Weights of a small transformer language model.
Size: 3 heads of 32 (1 for keys and values), MLP 256 SwiGLU, vocabulary 512.
Each number is 500 + 25 x the weight over its row's rms, rounded and kept within 0 to 999. Layers, rows and columns count from 0. Numbers have three digits each. The size before them is the row's rms in percent of the matrix's.

# layer 6 attention query, 96x96, rms 0.203, rows 27-31,58-63,90-95, columns 0-95
109:465476511502478434487510501507494486520496496506508498507521511502498469465522513488458492482485466511520514455516517533501511511506457485482471513533530494480513546461532494545484515518535491505512544538485502503480472499491490507439516484485541506496440467543501516512524433497508489455
116:460532504485487511464495476536503527500509489520513517472474480580541524475493467471489489509493513527528500520448512490510482524485511495466463506507558449466483516519488500480508515484452497466458470485538521520511458492486500487511493474488481462500524499504545505487469493504540502532
147:512521525527539491519476521506504497458518503448485531479465483459531529517538498498475502492512516477481522495458500484515548505486487487521498493511520495513501490529491520499534580507439497503490485491534526491460484450476526502471479533492518437514512513504497523540502520543485479501
115:504520530469464505466519473505556516536475501522462532455496494497517510525504517483529502482527495490496521513519531560505506556515508521510513546508559495495501507466516530456486481507490521499523498519511464556518523533484514484481478463503509551496522516506497499482481505481501542449
128:455505477497489489475476482533467503511494507470529532486505489468492502526490505512478514477509521509522505510521530566467529494495533507537506543478511516459480497507533465505491488522485518469542495470501464538565507541504504528523449504505485485485485469511495500471511476425482514469
092:471508493458450497479500490487461515507475483513463529493486473542474489519493488508463478467471531535483492523478499499475516541472533487501479530463538483480466489460532509461500513534505481502501472463571473472522497501498527488521518462463495483485473514505497481467499457467532484496
117:482502504539508460476466493494484476464478474500492533522538511493446503530475526469501454467525514463481499517510469473485492501487520514496460486489514536519486508489494505476520542489478494499490505464464485472477531555523500503534510508466457473472471425514463484503498485526483526473
099:445466504432494527481511525505497493486481457503476487545499512487546477483492520526501479471464487485515500497509495513537494509509522502493416490537512483505499439492517507498511454498504483538538493487511527466521513491506481529502506501449498520482516494517460495518527520490544456480
215:517513516503517529503464496494512486497522522507515434443478506468495520485526448506507522494516484489491534464505497524533520488528422471490509491508498500523521504514477527530463472481500500518525496526497498511477447454473469493493472516577517511536502498481510512515511538506503471466
150:486506521512528513520473530498480523473505512524498481520510499542482509498483519530447476509482508500489481507489498497489450505442476504463474522489460485530550509488533534512585523520545508479457482493518500513468535514500509489516529500496518473506469534501480503524512475513521523565
176:451502497532492485496485495490476478499468505507498521548532508519484503525518538529449460528493511510491503545512506477489479520437500487502484501522482483500514490483512493435511528529528503487508469469455461508475556509476522515519529485455508461503500471490446515492480477531505523538
104:471479498530454519486486493518528511495465410488510479525507458570486477550513485479501551517478521501461485504472516509520503536489532517500478513521486499457522473500506477498514522517496524505484520528526504477511488495496537486534492476505534522480494521485471464451464511521511493480
105:500500516499550508541503514534530503568476492513523489496483545541527492511532495489507566476478513443497499530524456514516520485538509464501545470481512489520501482511509525521501511511474494472469480469485478468475510493493477534493535489447493501478494500447525473505489501522481488472
108:518504510458533506496521524443516492475500505503534501459477505498476530515528529518531459461545471474482495482522529480485499488450493509486474505538488478523487483493493521501512473546487531479493461538476483448492502467495449488500445537479525519506511491483459527492496493498539466495
143:451442531522487494477517504480532526517504475511490483475466484483469431472534480472510474465502501535455499527516488450509500535493508518497510484528474505504525520475476496495545498476500524493559495461505488467494507473504527483518510518521546472525498511522511533478477487495537473532
121:485472499517528518532492490483534470489480503502511506512552474500524538546484501468478494485471514500501440502476452509488487510476498525529504520464535521516477542485490494539476478498480464485448480550481509486523525531498531480491530449503479510473532512452552499507483538495495501518
178:528545489537522477501458494574516455490507525515494500503518522487501501522466504503549516517503539455514480502537521519463498448545468485521498478466510522521495536517524564522468472517537461506490521536466522503499476487482494500476511500475530516493520514522522507510508498519518525497
# layer 6 attention key, 32x96, rms 0.189, rows 26-31, columns 0-95
134:485512454504527438519538536522455489487493531487477530510529521528493506541519520502436472517549493486490443539486519507515509511464509465487461506459490507508509486476540484476499467458504486458478483473479477523491510479473528485510507472473509502456489494504498492472482470494506515490
093:495490476521483476450532504506455495519485439498488473486514477514505532478499504496472514507546479511493520528528499483515479551500485475520481508492462499453546503499511449488493476469461480505527506558444494509463490453519492473481489523465497522492491484530455496472465489509492506521
088:506495519478502535535501481502465489478515499529467538498480490491488530472509503465520488534493487459498531559487553528458559474507509504517558480456482527503515476527496495501498518520506518501485521536520489489443482512503487507496498531484470518510504489489520537509452544541467525522
110:496456539476506533494447489504504486518464467546542497500494501486513512501480466510519524518519462522490525505507462479514473503533535520512505534485565531465494505480481494537474493504477505518500509509528531527479498503537511521481504495534480453546518498457536507547488556501480478504
095:505502489532526473535495411515526513518521519540532489513534502478511507489521472464508514499483471519535534512526463513510497508523472522509499485492526473483555471522488472476470460512466508490480459493513532508537553518549462467491518492518494507542523521504523510485515509480496510507
090:527500517486529515510474497500502494491490520481515521477491477492524515512472503491516507554498448477496504543498530455520521493499534499506498548501545537512512482509462493510488519550547523492490524492511479519486480503524512559462490457491517517470451522471518468519516445444522523469
# layer 6 attention value, 32x96, rms 0.145, rows 0-1, columns 0-95
095:504507485464499475492485491488483529485488491474463496510503514448490486519532487527488482431467507483509508550522522495498494539558489467510504520529529480476525497508486523481512478485524529548520479501516541571491510503518518482507495499511486508494460508515477499453445488498554505457
099:493524514525454526495504532511447500517478477491482444497533512495488507478484517505484464520525509459506465481495515477539483479537523510476478452497457532482537532509465517503450518488494545492498493512507506459490530476481516541499499486505521468461483476466493505554490508491554522507
# layer 6 attention output (transposed), 96x96, rms 1.06, rows 0-1,32,64, columns 0-95
089:523502474476511517516480465457498504469507532523500481490549475506485515486493517523426448524493511534517530497537514503520501523522541495547488502490473510538488522461512506521539525515518483509569525490516490523540513480469518517458473554517480488518540481494520483504507510495508490483
091:519511493480469555455529511447481516499503519516510491526470517507514541553535514523505520494498502472506491510547471542490495496474498517477499547472485499503461524510516480492484477474487547526512485515483482510479469484469511546465504497488476485538484541522557484443525506496491527491
105:509503532511507478497544511512543471488531508440482503492501502521527449499490487499517487521562504458453505498487486511483484467472515533447510502491500523487498483533505539510477501507489485520468535534507532499473466494488494511569525492524479542517547540522509515497535508539499490523
098:457471489505506519507489484497474523493497500473493424459503503529466483470505486521517497485496446512492520482485455498504483488505493457486505508453500459518522479513451487476496494506466531486502439468517486488490508481533462498492484479463515445507455518543526514489494481492460537486